config = dict(
    head_dim=64,
    norm_place='pre',
    bias='none',
    init_std_o=0.0378,
    lr=0.00598,
    train_tokens=582500000,
    steps=8889,
    dataset='wikipedia_en',
)
Each number is 128 + 24 x the weight over its row's rms, rounded and kept within 0 to 255. Layers, rows and columns count from 0. The size above them is the row's rms in percent of the matrix's.

# layer 4 attention value, 512x512, rms 0.0305, rows 135-161, columns 0-127
size [110 105 110 115 100 111 107 101 104 107 102 107 110 109 106 103 107 109 108 105 103 104 111 105  99 113 102]
[[124 126  71 132 100 114 143 112 181 144 138 118 137 142 108 111 140 144 158 133 115 139 150 130 124 177 125  60 108 123 130 127 122 105 125 119 130 129 158 134  97 115 131 100 134 109 117 115 139 147 146 134 130 146 132  85 135 153 157 159  96 146 121 130 128 188 125 145 153 110 126 101 133 125 134 123 160  95 123 136 130 150  85 131 158  94 138 109 159 144 135 133 125 153 117 140 123 140 114 106 105 101 134 105 105 142 153 125 144 135 112 113 106 135 132 124 149 156 145  81 134 105 154 171  99 149  78 113]
 [136 157 103  92  91 105 154 122 126 124 146 127  93 137 137 127 117  95 166 106 110 154 118 150 137  94 108 132 137 144 165 139 124 104 164 159 117  74 128 112 136 105 103  92  98 129 132 131 116 103 102 118 132 140 188 134 108  82  96 157 166 105 152 171 129 114 111 142 137 169 140  91 173 167 180 169 108 127 169  93 144 154 161  84 109 127 108 141 143 102 144 125 137 130 162 144 169 119 132 140  97 106 116 136 132 146  91 126 126 132 140 118 121 190 129 161 135 106 138 108 132 131 132 162 116 168 114 161]
 [110 150 141  97 115 116 147 135 164  98 143  94 164 125  89 144 112 147 162 106 126 127 154 155 150 152 133 141 133 133 110 165  59 152 128 102 109 148 166 102 112 131 131 133  98 125 135  86  94 104 115 139 115 178 163 132 150 102  86 118 155 174 146 148 153 144 139 143 141 122 141 109 123 153 103 165 140 186 124 156 145 137 141 109 133 138  85 144 108 124  96 143 142 114 125 150 118 175 127 178 112  71  91 117 119 113 169 114 138  80 125 138 144 114 142 125  91 100 137 121 101 132 125 129 135 103 111 122]
 [ 89 115 113 118 126  97  77 116 186  76 157 125 123 114  76 157  97 102 133 107 174 132 131 181 132 180  79  83 122 113 107 172 168 118 160 126 154  74 126 134 153 154 104 182  99 123 135 104 110 164 145 127 146 145 114 184 154 171 121  97 174 175 107 121 130 158 142  93  87 136 124 112 112 127 107 131 147 137 172 138 161 110 117 133  95 130  93 100 162 135  73 125  93 163 123 128 152 122 127 110 123 113 139 121 191 133 110  89 122 148 126 143 116 112 103 158 153 178  80 113 150 129 170 122 117 138  85 106]
 [166 139 133 130 150 124 114  93 122 155  91  80 132 151  87 124 136 172  58 148  74 121 123 146 110 120 169 107 150 142 115  97 100 142  94 119 140 111  83 125  99 132 147 148 116 125 149  98 131 112 105 104 162 126 127 179 125 108 121 117 122 118  97 116 111 132  66 137 123  96 117 106 111  73 124 121 159 144 147 136 142 158 142 110 110 131 153 112 154 120 148 121  88 110  75  91 169 156 100 109 110  95 130  92 135 105 168 109 108  89  94 151 138 119 101 104 136 120 125 126 108 108 191 112 127 123 155 126]
 [125 153 106 134 108 131 125 110 101 136 156 161 102 129 163 125  93 148 132 156 103 129 148 114 139 135 155 159 110 136 142 135 126 139 133 155  87 118 136 148 221 124 143 140 108 159 128 100 158 118 134 134 101 125 122 160 153 134 133 166 111 149 138 136 142 134 109 112 132 122  90 137  86 117 112 136 150  97 157 115  99  96 107 107 151 118 108 128 125 169  94 121 100 105 143  86 115  98 125  93 138 113 130 194 134 108 154  91 137 167 141 119 142 122 123 150 135 144 142 131 144 159 113 161 101 137 139 109]
 [102 135 122 136 129 145 144 115 133 108 131 167 135 124 167 109 119 127 114 137  93 132 118 153 174  82 166 135 124 128 169 132 132 156 103 113 121 119 122 115 120 134 110 125 123 138 134 122  68 103 133 116 140  89 170 130 132 114 114 148  94 172 108 111 150 150 162 153 134 114 174 117  83 161 132 126 141 124 116 141 138  96 136 144 123 120 136 123 147 142 136 146 110 120 170 108 144 149  85 161 148  82 124 118 156 153 136  84 174 119 148 141 118 103 155 166 112 152 184 115 135 119 143 135 134 127 125 132]
 [111 157  63  91 171  97 125 177 146  68 120 125  94 122 133  77 175 147 117 102 194 136  93 141 127 107 145 105 131 110  94 125 149 138 152 113 151 160 154 139 186 141 135 123 104 129 163 140 139 140 157 145 128  88 122 122 121 117 137 130 110 153 115 127 108 172 102 135 118 122 143 109 131 135 104 155 121  94 106 130  83 114  89 186 148 130 122 125 126 124 108 116 118 133 100 105 123  99 152 159 124 164 161 163 132  90 131 115 122 109 143 117 122 149 135 128 115 164 121 114 115 156 123 163 135  82 117 155]
 [ 80 151 115 121 152  88 109 117 113 115 147 178 159 139 139 137 102 139  80 147  99 182 109 100  93 116 119 103 126 131 156 118 186 141  84 157 144 117 106 142 133 118 147 129 115 118 147 154 109 138 142  78 133 106 129 146 113 102 110 153 136 146 147 122 134  89 143 149 129  98 127 121 197 108 141 153 139 114 153 100 164 120 118 131 148  84 157 125 149 127 133 100  96 141 109  97 142  98 141  96 111  93 124 158 126 161 122  97 121 114 103 136 128 158 106 149 148 135  75 119 151 111 128 180 133 159 109 117]
 [130 125 146 126 159 140 116 144 109 101 147  95 108 151 134 126 132 124 162 152 108 146 126 170  99 118 119 160 149 116 120 163 128 150 111 137 141 156 177 128 160 141  89 120 163  96 160  71 121 106 105 158 135 146 139 142 132 160 153 106 121 133 115 104 143 115 149 137 132 115 113 127 174 176  99 133 109 186 134 109 137 121 121 109 126 155  86 128 168 130  87 132 127 164 122 107 105 158 142 147 115 155 118 103 164 145  95 109 100  88 112 138 111  99 112 136 106 118  74 145  82 118 100 106 121 139 117 107]
 [161 136 131 134 131 102 144  95 138 122 102 158 103 109 158 127 119 136  93 200 124 144 140 101 131  90 123 110 147 129 124 121 158 114 127 139 176 118  86 148 178 114  76 109 126 141 120 126 135 144  83 157 104  77 123  88 128 124  85 128 104 141 108 119 136  80 116 136  79 135 138 107 148 151 168 149 124 126 139 127 181 119 154 124  98 140  81 139 141 167 124  85 136 106 117 104 134  94 142 149  75 118 144 165  91 171  75  96 156 161 134 175 155 172 113 121 128 146 132  97 133  82 171 141 134 177 167 116]
 [109 107 134  81 161 150 131 151 127 104 149 158 116 134  94 115  93 140 145 101 130 162 135 102 138 159 128 119 110 110 140 153 113  97 166 114 101 100 121 111 140 153 133 103  97 146 142 136 135 130 112 122 188 115 134 180 113  56 127 101 135 135 154 158 132 172 127 132 159 146 106 110  99 122 132 144 131 104 141 157 111 104 142 129 118 149 118 117 147 128 174 139 111 161  95 148 164 104 168 143 133 158 117 190 153 150 116 127 169 135 111 113 119  89 118 115 133 152  96 147 137 117 104 156 157  75 181 146]
 [118  84 186 139 131 118 178 126 127  89 120  89 182 120  98  84 117 126 131 119  95 106 116 118 147 137 121 151 102 110 121 141 136 139  97 134 118 113 100  95 152 113 110 118 126 120 102 180 144 130 141 146 124 115 139 140  93  83 116  84 107  95 137 104 118 103 130 132 139 152 126 134  81 142 155 115 105 126 148 143 107 107 113 103 131 145 131 131 101 157 130 106 121  93 142 185 123 143 120 132 122 156 130 138 136 135 101 149 152  84 138 169 128 101 134 115 169 151 134 139 143 107 118 119 125 149 168 108]
 [107 159 134  95  92 142 134 161 102 146 102 136 119 126 120 132 122 134 134 113 125 119 136  62 143 149 140 102 130 154 108 101 112 137 130 119 118  92 110 132 145 168 101 109 122 113 120  99 123 143  86 174 141 132 111 161 127  99  93 112 134  86 144 117 150 168 134 146 118 164  69 132 123 158 135 132  81 131 146  98 107 116  99 148 121  97 122 115  98 131 173 108  92 143 123 137 158 140  96 155 122 122 179 140 102 104 124 139 120  89 130 120 131 130  96 133 109 139 103  97 104 103 153  95 151 102 146 147]
 [151 161  97 103 153 127 109 126 127 166 122 124 119 153 122 118 130 145 122 107  70 153  92 138 109 137 125 150 146 141 115  78 133 176  77 125 131 171 127 135 159 106 125  98 165  90 136 173 156  97 168 130 117 109 105 113  86 149 120 160 154 161 118 110 121 173  97 140 134 103 133 136 157 187 128 122 128 103 123 139 102 155 141 122 129 112 140 111 125 107 131 123 121 140 136 161 145 105 130 134 126 132 138  86 141 124 143 129 134 114 109 140 141  91 112 108 143 127 142 125 111 157 103 110  56 159 126 170]
 [110 129  94  95 130 125 133 167  96 133 169  90 146 122 138 110 115 100 159 126 124 115 118 174  81 114 105 131 157 129 127 129 148 121  85 134 137 100 156 168 136  83 153 107 124 132 156 163 107 166 146 126 164 112 150 157 153 100 140 164 154 130 143 142 122 120 159 152 121 113 109 128 138 165 145 139  89 150 125 162 112 151 119 117 127 135 103 127 135 112 129 139 117  99 100 126 171 116  94 168 126 122 103 114 120 145  97 115 138 112 137 117 120 164 122 143 116 128  95 100 108 133 109 161  80 144 129 108]
 [135 100 127 101 141 134  82 111 143 129 175 129 165 132 103 123 138 127 149 140 107 118 145 138  98 168 152  87 113 170 137 119 158 124 101 146 120 107 107 147 114 141 130 139 111 108 134 115 174 142 126 133 148 124 108 126 146 110 136  89 152 128 136 114 117  91 109  95 157 184 128 136 154 130 120 140 150 169 136 106 156 168  68 107 128 170 114 155 156 116  97 145 144 135 110 112 146 118 121  93  83 150 108 135 205 116  99 174 105 108 102 135 125 146 139 157 149 150  70 168 148 172 154 109  96  93 162 139]
 [138 130 145 181 110 134 131 118 143 134 114 172 159  83 138 131 150 129 101 129 127 103 135 144 124 135 116 106 157 160 132 123 132 111 148 123 141 112 110 124  87 152 134 152 124 126 116 102 113 123 110 122 120 118 131 124 136 150 123 137 141 150 113 154 175 140 158 110 145 167 114 138 135 124 145  97 115 126 176 166 190 139 144 151  80  93 112 128  97 104 126 102 123 134 146 112  90 108  62 116 120  99 152 117 176 127  99 128 129 170 145 131 161 140 151 131 113 131 144 131 143 115 147 146  83 144  97 122]
 [155 178 126 101 131 121 112 117 121 119 150 119 161 130 154 146 144 138 137 114 135 133 146  91  89 109 117 170 103 137 111 132 119 126 166 122 136 125 148 138  90  69 151 116 109 145 120 153 165 112 137  83  96 146 126 118 130 205 119 117 131 126 107 166 142 149 116 126 152 168 117 145 152 146 167 132 127 116 111 158 176 136 181 117 118 138 117 123 146 136 152  82 151 120 124  82 167 129 143  88 137 155 148 132 138 122 141 121 148 148 146 105 110 151 115  94 131 115 147 197 140 161  89 156 188 147  77 127]
 [130 114 136 127 134 137 118 114 156 122 157 120 130 125 109 118 140 112 134 129  72 114 122 135 126 148 158 130 137  65 127 104 105 153 139 142 125 171 131 151 112 105 188 113 150 144 122 123 166 136 122 133 165 121 163 122  63 110 153  69 126 164 144 122 102 142 113 176 158 199 116 119 119 158 140 118 148 131 137 128  91  89 111 139 116 117 142 143 126 143 152 114 127  90 116 132 166  65 102  82 119 124 105 148 184 121  73 123 105 133 137 141 148 113 131 117 136 131 136 141 167  99 123 109 136 102 157 165]
 [118 158 129 133 147 145 113 167 109 135 124 128 145 137 150 120 129 163 150  94 186 142  97 112 163 119 112 158 107 138 123 144 163 121 133  92 145 142 115  99 175 126 147  89 154  87 121 145 145 123 137 126 118 115 146 126 142 142  74 154 139 124 165 132 123 130 130 117 100  42 154 160 145 187 101 182 124  76 119  92 129 150 123 115 177 133 131 118 132 126 136 122 134 151 181 113 120 145 137 172 161 142  97 141  95  57 102 123 158 109 113 120 120 118 144 152 117  85 151 110 127  85 113 155 112 107 103 156]
 [134 155 131 124 154 118 117 133 124 124 147 140 130 127 158 117 126  99 169 135 151 117 135 120 122  94 129 133 133 163 116  69 136 155 142 129  70 137  86 133 135 164 120 145 110 130 111 142 164 108 126 165 105 170 129 153 151 129 138 130 142  91 145 174 103 125  93  81 138 155 148 137 133 164 148 156 154 118 126 110  91 139 130  72  86 162 144 109 108 127 106 165 112 128 135 143 117 139 149 155 108 106 105  90 126 163 151 162 121 118 118 113 137 107  92 136  96  97 166 153 148 158 122 126 165 123 161 152]
 [147 139 170  99  87 160 158  88 137 134 136 139 146 153 100 142 121  83 133 106 133 137 142 139 146 157  99 151 122 149 131 165 117 144 175 126 113  97 107 115 178 158 132 145  99  86 119 140 155 142 154 171 111 181 137 117 166 163 114 126 133 116 136 131 165 105 144 136 130 135 164 141  96 153 113 138 128 158 112 109 101 139 115 135 114 131  95  96 116 103 150 165 133 135 169  85 131 115 139 131 135 134  87 116 164 169 139  82 108 116 111 133 155 165 111 144 128 147  95 155 136 129 110  79  91 168  96 131]
 [183 156 171 156 118 106 131  83 102 109 134 170 136 118 111 106  73 105 124 105 112 121 114 150 147 136 100 124 109 119 161 109 125 144 141 129 156 103 128 120 185 106 115 148 157  96 136  99 120 141 133 150 100 128 161 115 112 128 112 108 121 108  95 100 153 129 142  99 141  82 168 121  67 124 123 123 158 130 111 109 142 150  94 121  95  96  97 104 125 141 135 113 139 132 169 128 100 172 102 159 122 137 117 114 100 125 141 129 145  93 121 123 150 108 156 151 125  98 142 137 138 146 131 117 117 116 121 119]
 [155 103 113 147  85 109 123 113 118 114 134 123 125 135 106 162 139 141 151 135 122 136 113 139 143 133 138 127 116  95 113 142 114  98 111 126 122 103  64 180 138 179 101 144 111 114 111 112 129 150 110 157 152  86 151 137 141 146  98 150 115 130 164 107 105 131 123 161 144 136 120 128 151 117 110 158 110 130 150  96 131 106 148 154 125 143  98 153 108 125 162 153 129 120 153 130 150 117 143  80 114 117  95 179 123  90  95 166 108 155 129 132  96 115 135 179 142  94 110 131 153 159 167 111  92 178 109 127]
 [135 115 124  82 127  99 119 121 105 108  97 141  68 127 168 125 111 125 124 147 123 157 100 107 131  98 117 121 119  99 147 157 103 133 124 108 107 109 110  92 142 176  99  91 123 122 121 142  84 106  66 155 135  89 145 154 160 148 126 129 119 112 140 119 119  93 133  95 117 142 112 116 115 106 121 109 133 112 136 115  99  99 140  91 124 125 156 161 124 121 122 117  99 122 177 112 117 116 148 126 144 157 108 122 141 134 114 146 129 165 133 108 137  88 105 113 107 107 185  90 132 141 119 117  98 106 116 129]
 [121 116 148 139 117 137 169 166 110 177 120 140 101 101 180 136 109 130 130 139 174 124  83 107 134  89  96 157 140 135 129 121 133 147 110 126 105 116 127 136 141 112 162 146 184 156 126 124 114 126 132 146 107 160 112  82 155 165 151 118 138 125 154 116 109  77 141 168 112  79 137 146 156 144  88 125 130 128 124 120 126  91 157  99 152 137 103 147 102 124 118 151 138 125 145 126  78 148 147 131 153 117 142 119 120 109 155  94  95  99 113 158 112 104 128 154 131  63 114 165 181 137 152  99 130 131 139 134]]
# layer 4 attention output (transposed), 512x512, rms 0.0378, rows 135-161, columns 0-127
size [110 106 109 113 100 111 104 101 104 109 100 109 109 108 106 105 103 106 108 106  99 107 110 106  99 114 102]
[[111 176 154 173 116 145 111 109 137 125  85  82  86 152 111 119 163 138 164 100 125 146 100 160 150 150 132  88 134 138 143 115 117 161 115 156  83  99  95 138 115 129 175 137 191 103 137 171 106 158 128  91 114 189 133  90 171 108 152 125  77 123 140 167 161 168 140 158 122 118 152 118 105 162 128 125 133 102 120 143 147 128 115 165 141 118 101 122 147 164 136 148 131 148 120 109 122 150 179 143 129 144 109 129 145 141  93 116 119 170 143 149 119 125 162 126 139 163 111 130 124 147 123 121 105 135 134 133]
 [145 156 136 138 108 135 101 150 167 116 144 144  87 138 151 134  99  95 107 114 132 122 178 160 122 133 116 148 154 120 131 155 165 135 157 103 150 137 136  92 150 130 146 139  97 162 113 100 129 118 133 160 120 125 124 129 156 140 147 102  96 118 140 134 140 128 147 155 188 130 131 118  98 144 148 121 133 137 162 111 139 167 136 160  98  75 127  81 104 120 161 185 164 127 147 157 131  99 124  97 112 100 110 158 115  96  95 133 124 130  95 151 137  95 113 153 122 102 102 119 168  95 119 143 100 185 111 150]
 [117 119 126 133 118  88 121 173 113 137 166 116 101 101 136 136 139 114 143 159  94 127 203 154 111 135 124 155 141 118 117 154 134 134 139 107 120 159 110 122 147 133  94 116 111 133 153 125 109 130  66 142 155 133 140 124 137 110 109 110 124 132 117 139 147 115 145 137 131 161 116 119 159 111  76 133  96 167 166 122 102  90 111 132 140 126 109 151 121 128 148 143 130  61 142 153 147 118 110 144 135 132 145 139 175 159 109 134 155 157 137 152 100 159 147 111 121  65 126 123  61 121  92 139 114 134 136 114]
 [ 88 176 144 125 143 125  85 128 188  87 120 173 118 108 125 127 172 120 132 126 142 122 154 164 161 141 143 139 155 171 192 151 153 123 157 128 136 113 112 132 111 101 144  87  68 102 103 136  92 120 127 138 113 155 156 130 135 108 146 117 145 101  94 162  98 134  86 130 129 113 104 106 174 147 124 111 151 128 151 146  97  97 140 122 141 117  75  97  97 152 154 138 117 149 171 145 116 109 138 145 129 138  89  92  94 103 124 163  96 123 104 158 118  88 124 133 139 177 146 139 146 103 154 134 110 158 108 146]
 [137 135 139 120 139 100 108 112 145 141  83 107  93  85 140 110 140 173  91  99 110  87 177  98 136 150 172  76 103 137 131 135 126 169  99  77 141 101 140 129 133 138 151 148 161 105 109  86  77 110 119 119  96 120 116 109 131  86 115 135 133 146 103 127 137 116 136 133 165 132 111  81 131 110 128  74 119 116 157 154 141 166 106 158 125 138  98 155 150 106 100 145 132 104 109 111 106 141 102 161 135 127 115 135 120 128 162 106 124 145 155 137 128 121 161  78 129 121 137 156 108 160 141 136 138 116 199 118]
 [103 185 113 133 100 118 165 131  95 155 132  90 131 127 179 142 120 130 169 134 139 150 123 145 125 142 156 122 152 134 158  62 137 111 169 161 139  98 159 131 169 140 101 138 126 110  49 142 159 120 129 125 142 141 144  84 150 119 113 120 172 167 127 183 114  80 138  70 102 125 148  85 123  85 140 128 160 142  79 160 108  84 116 135 135 124 155 103 172 123  95 111 137 162 148 133 179  89 116  78  96 115 119  73 156 152 109  99 146 108 129 157 104 138 120 132 147 132 139 117  97 137 174 136 128 108 127  94]
 [147  67 165 146 121 104 165 105 140 149 118 134 147 107 174  95 137 120 101 104  87 111 162 154 162  90 147 132 122 126 112 149 114 143 105 131 173 134 119 146 143 122  85 123 147 111 144 161 125 131  96 127 129 129 138  97 152 149 148 113 142 140 127 140 175 129 145 154 111 127 109 101 107 116 166 125  97 155 154 137 116  75 138 133 132 132 145 142 168 144 161 157  99  77 102  90 140 117 115 115 132 145 127 114 161 164 148 105 174 125 123 155 113 110 100  88 128 160 122 121 104 130 135 143 126  80 125 154]
 [132 123 138 122 144 114 123 186 110 134 132 108 128 123 138 120 130  98 124 151 134 160  98 160 144 157 111 111  82 160 146 177 163 136 104 135 118 115 144 129 128 124  82 115 100  88 111 157 174 115 123 143  91 146 137 119 131 115 117 124 115 118 126 145 115 122 116  78 115 107 133 123 159 151  96 146 148 142  96 105 153 109 125 151  85 131 133 121 152 108 124 111 105 147 129  56 154 150 174 139 133 162 118  84 119 164 138 153 124  98 117 143 176 191  98  74 140 156 150  91 124 157  86 137 134 142  94 171]
 [124 154 111 168 101  88 155 101 126 125 158 121 164 144 117 111 134 161 121 111 136 167 149 117 145 150 181 126 125 142 154 111 118 129 118 108 150 146 144 166 128  89 136 133 108 125 147 135 123 124 147  91 109 144 194  75 117 151  99 124 172 107 120 157 145 120 126 143 172 119  92 124 141 142 121  89 101  93 148 112 161 149 116 147 119 109 113 114 131 104 189 120 105 135 120  98 113 156 111 159 114 145 123  87 137 119 128 122 152 135 138 160 128 114 164 147 185 158  93 119 108 134 163 128 106 105 162  89]
 [167 104  99 128 139 142 109  91 132 152 146 157 126 122 146 119 117 134 134 143 122  96 163  73 131 148 126 149 166 153  60 113 161  97 150  89 123 168 114 116 141 126 141 132 129 174 138 101 154 157 146 131 135 126 158 121 143 147 101 155 120 104  92 124 122 168  98 138  75 135 136 124 134 102 117 134 133 176 174 133 129  83 154 121 121 128 113 142 115 146 122 151 129  94 117 165 134 117  68 127 154 130  93 122 147 163 130 121 107 131 128 126 116 116 116 137 155 166 118 125 103 103 113 106 119 119 126  98]
 [149 100 137 171 129 112 147 117 123 159 122 129 105 112 128 127  97 162  81 139 144 138 133 133 176 113 124 134 157 129 117 114 124 100 100 103 133  95 132 148 121 140 111 136 106 153  94 180 119 119 130 139 127 121 104 107 118 124 134 128 114 156 135 125 108 127 139 140 164  91 106 105  58 128 129 119 145 144 117 141 185 178 143 166 135 151 113 112 150 159 141 123 102 126 100 111 136  83 128 138  90 141 137 107  91 107 117 135 158 144 104 158 134 118 104  85 119 156 134 189 136 162 135 153  92 120 115 137]
 [131 150 129 122 166 106 101 118 121 127 147 109 149 146 121 154  98  96 136 127 120 114 148 143 144 111 157 168 125 159 128 154 119 124 141 100 160 116 149 107 116  85 161 105 123 116 140 140  88  98 131 109 108 118 106 105 137 155 134  76 171 131 120 148 149 116 131 146 132 197 137 100 152 125 149 117 151 110 132 131  78  94 120 151 156 112 105 124 147 160 113 128 150 119 118 167 128 151 107 147 131 146 136 113 112 136 140 152  96 127 153 177 132 161 122 133 115 168 139 108  87 100 119 102 124 126 138 127]
 [140 101 154 138 141 137 144 105 151 141 177 115 100 161 141 160  95 164  53 148 122 167  98 169 125 120  78 104 121 149 107 121 130 119 121 125 147 176 112 133 147 111 163  96 129 165 179 167 134 152 114 154 214 133 119 152 127 135 129 147 162 128 176 120 117  86 106 194 127 114  98 147 100 153 147  91 120 105 127 121 103 115 129 112 133 136 147 166 122 134 110  95 128  98 133 145  97 144 136 111 126 102 162 139 130 123 127 143 169 149 104 189 127 154 152  95 151 122 129 150 130 107 157 126 122 107 151  95]
 [157 172 100 132 151 102 140 134 155 145  88 108 137 105 172 138 144 145 127 147 130 104 109  97 112 106 110 157 123 132 145 128 127  97 165 126 118  96  97 105 181 123 123 153 142 118 106 109 108 132  66 138 128  69 103 172 111 108 150 117  98 145 142 133 158 102 159 111 129 136 174 137 118  84 139 116 104 139 129 106 191 141  94 127 145 111 142 126 127 136 122 149 113 119  90 161 131 110 112 100 139 119 130 157 108 113 138 139 122 100 149 105 139 149  86 121  95 115 158 116 152 148 151 114 151 144 109 152]
 [119 177 108 140 148 111 103 118 128 111 139 134 124  99 163 113 103 121 136 138 135 138 113  95 133 137 148 115 122 139 111 123  95 112  75 101 143 137 137 114  96 156  97 102  97 138  98 106 154 138 116 108 146 153 103  94  98  71 155 131  98 137 150 116 127 136 110 152 140 145 150 140 130 142 163 145 109  99 101 114 140 120 107 124 100 116 100 150 140 104 113  60 121 134 151  78 114 147 128 127 147  95 148 153 153 172 115 123 113 127 113 176 140 155 135 131 143 148 104  82 134 112 137 151 144 148 111 151]
 [125 144  99 134 108 158 125 107  92 140 146  99 151 132 144  98 126  88 141 133 137 159 147 148  92 103 137 133 162  93 105 126 166 126 150 152 107 116 119 131 122  95 121 119 156 166 124 128 140  90 119 136 112  96 112 105 133 112 130 135  94  91 111 176 105 122 161 115 116  86 181 112 113 146 150 144 149 156 159 120 121  68 178 144  95 114 106  94 171 133 160 133 125 130 122 121 137 138 135 147 125 114 118 104 160 122  97 172 104  75 110 151 149  85 132 118 155 153 155 118 113 130 131 113 113 184 102 142]
 [112 132 155 121 171 130  54 120  84 109  96 136 149 107  98 139 138 140 194 102  93 103 169 137 129 139 121 155 131 147 138  85 147 132 139 157 100 107 109 152 139 128 151 129 131 138  94  95 100 106 160 103 155 142 123 100  94 132  69 107 143 131  91 103  84 156 138 117 131 164 102  78 118 142 121 100 157 152 186 124 121 159 130 140  99 134  98 141 111 177 130 123 124 135 120 147 130 138 132 144 135 131 135 129 141  87 131 156 110 158 143 142 104 113 163 174 130 131 132 164 128 155 141 111 160 147 140 114]
 [134 102 103 179 116 120 151 106 147 108 124  88 143 127 114 126 166 101  98  99 133 127 114 147 123 148 138 140 171 113 182 135  89 114 181 128  64 116 125 115 119 147 137 131 115 161 158 171  89  86 112 121 148 108 111 123 114 154 172 126 149  99 159 142 129 125 142 148 124  87 128 130 119 162 164 160 121  84 131 102 117 148 106 118 177 137 133 109  91 171 140 132 146 114 109 155 134 107  91 149 114 181 107 116 113  76 126 121 141 138 118 137 128  82 151 130 144 133 155 119 125 122 177 160  97 134 168 115]
 [134 105 136 142 165 161 171 129 124 140 102 149 136 137 125 142 112 115 116 137 111 131 130 149 109 144 133 130 143 141  93 150 114 123 139 120 132 140 140 131 155 155 119 129 113 113  74 199 162 120 137 136 118 149 138 105 117 134  91 121 121 123 136 148 113 162 140 108 127 100 100 149 165 106 170 110 121 119 120 164 114 118 137  81 153 132 121 171 135  97  81 107 130 138 111  95 108 131 124  76 122 136 113 163 101 140  71 142 114 157 112 147 140 102 118 115 115 123 126 143 108 130 141 150 119 110 141 131]
 [145 120  93 137 145 106 102 115  94  92 173 102 137 133 135 154 133  94  89 155 119 121 144 102 102 115 154 120 133 136 145 157 136 139 141 131 171 153 135 122 130 127 159 122 129 128 138 141 120 164  95 116 179 128 113 138 111 131 124 106 152  96 134  81  88 163 151 147 144 115 101 113 137 154 130 108 108 164 138 112 162 171 113 114 134 110 149 134 150 131 127  70  93 140  84 148 111 152 111 119 115 131 129 131 150  77 133 121 134 156 179 171 136  98 143 143 150 120 164 137 135 146 128 155 135  95 171 137]
 [ 98 110 141  95 139 183 113 143 147 126 136 101 128 154 112 152  90  84 156 127 122 153 104 114 131 112 106 148 115 155 148 115 119 110 151 109 111 135  82 110 102 135 133 107 156 129 120 109 131 164 163 140 123 112 140 124 157 117 115 130 148 140 138 140 153 115 124 126 114 117 149 155 133 116  96 129 140 125 122 102 160  77 135 147 110 134 158 134 130 102 153 163 121 122 162 109 133 131 168 115 121  94 112 135 141 158 128 131 132 144 105 158 152 175 114 174 112 140 132 116 104  99 103 100 147 132  84 168]
 [162 131 104 138 113 130 138 163  97 172 143 111 155 143 179 123 155 135 165 135 136 109 117 137 128 160 132 131 128 119  85  93 113 105 125 124  94 153 150 145 138 152  95 134 131 134 146 104 164 108 111 135 145 100 142 123 105 122 140 119 141 162 112 121 146 128 127 111 150 149 152 148 110 155 184 150 105  92 100 119 104 122 162 123 144 117  98 170 134 159 150 130 142  92 142 133 112 156 152 119 169 126 152 113 109 139 141 129 164 129 122 135 136 102 106 148 153 162 119 105 113 153 114 122 137 135 105 116]
 [110 162 119 138 123 120 104 153 148 115 112 157 125 115 106 130 111 111 148 110 131 151 131 149 105 106 111 135 122 139 155 170 116 105 145 111 113 116 145  76 136 132 141 155 100  78 109 135 118 139 121 152 150 129 146 131 159 121 100 140 113  82 148 119 135 123  97 115  85 133 118 104 153 106  94  76 120 126 115 131 108 105 123 147 121 134 158  82 130 135 115  66 121 116 125 134 125 121 104 114 139 124 100 118 133  87 111 131 156 125 183 102 101 139 124 162 140  82 125 138 140 137  89 118 132 139  92 169]
 [101 100 153 163 145 137 113 138 160 143 136 175 118 125 145 140 124 142 142 135 130 144  45  98 159 106 128 116 108 127 126 137 114  85 121 127 149 129 108 108 153 114 175 126 126 115 165 181 113 181 131 162 171 138 152 107 120 118 115 129 149 123 160 104 148 138 113 132  82 104 120 157 109 116 135 111 128 147 135 100 115 123 127 120 107 106 131  97 153  85 127  92  65 113 141  90 137 153 132  90 144 129 148 148 174 114 150 113 144  84 141 147 127 142 131 146 112  77 128 173 106 144 106 168 128 123 107 131]
 [120 134 120  74 133 163  93 172  95  97 126 132 108 150 109 166 147 155 170  88 159 133 150 162  89 109 128 139 110 123 142 131 134 159 117 135 126  96 104 111 115 175 110 157 127 120 117 103  91 131 149 133 125 148 118 153 111  84 133 123 142 127 117 104 116 143 114 143 141 192 107 122 108 102 145 116 119 125 125 108 107  88 134 171 111 138 101  88 115 172 132 176 144 145 169 160 144 137 143 106 113 104 102  99 120  97 145 137 138 141 112 137  97 119  92  87 105  58 147 150 164 138 171 136 165 171  93 127]
 [165  89 151 112 119 124 124 109 112 139 112 153 123 101 140 130 124 129 163 183 147 107 127 100 137 138 105 145 138 183 106 114 141 145 142 135 132 122 167 151 128 160  94 123 144 177 140 149 110 103 101 147 121 116 132  96 119 115  91 128  99 154 136 122 135  88 127 115 123 106 104 134 152 157 168 127 150  83 142 124 123 104 127 109 133 144 132 158 115  95 107  91  91 119 140 132 131 103 155 108 132 124 181 124 136 110 144  96 157 124 116 105 147 155 116  96 127 130 121 157  87 143 110 115 111 126 104 131]
 [152 121 117  74  82 135 141 141  95 103 159 169 133  97  91 112 111 161 138 101 142 130 118  71  89 123 120 108  89 119  86  94 148 100  89 186 134 146 112  91 119 157 135 142 133 158 127  99 176 152 154  94  83 107 165 140  99 132  92 124 107 124 152 144 178 143 119 118 137 111 150 132 118  94 106 163 152 148 104 115 124 107 138 120 157 119 127 121 136 120 119 196 167 119 141 116 115 108 128 111 160 140 120 110 123 146 164 102 125 138 119  97 155 127 182 132 130 127  64 128 155 145 119 129 122 112 142 119]]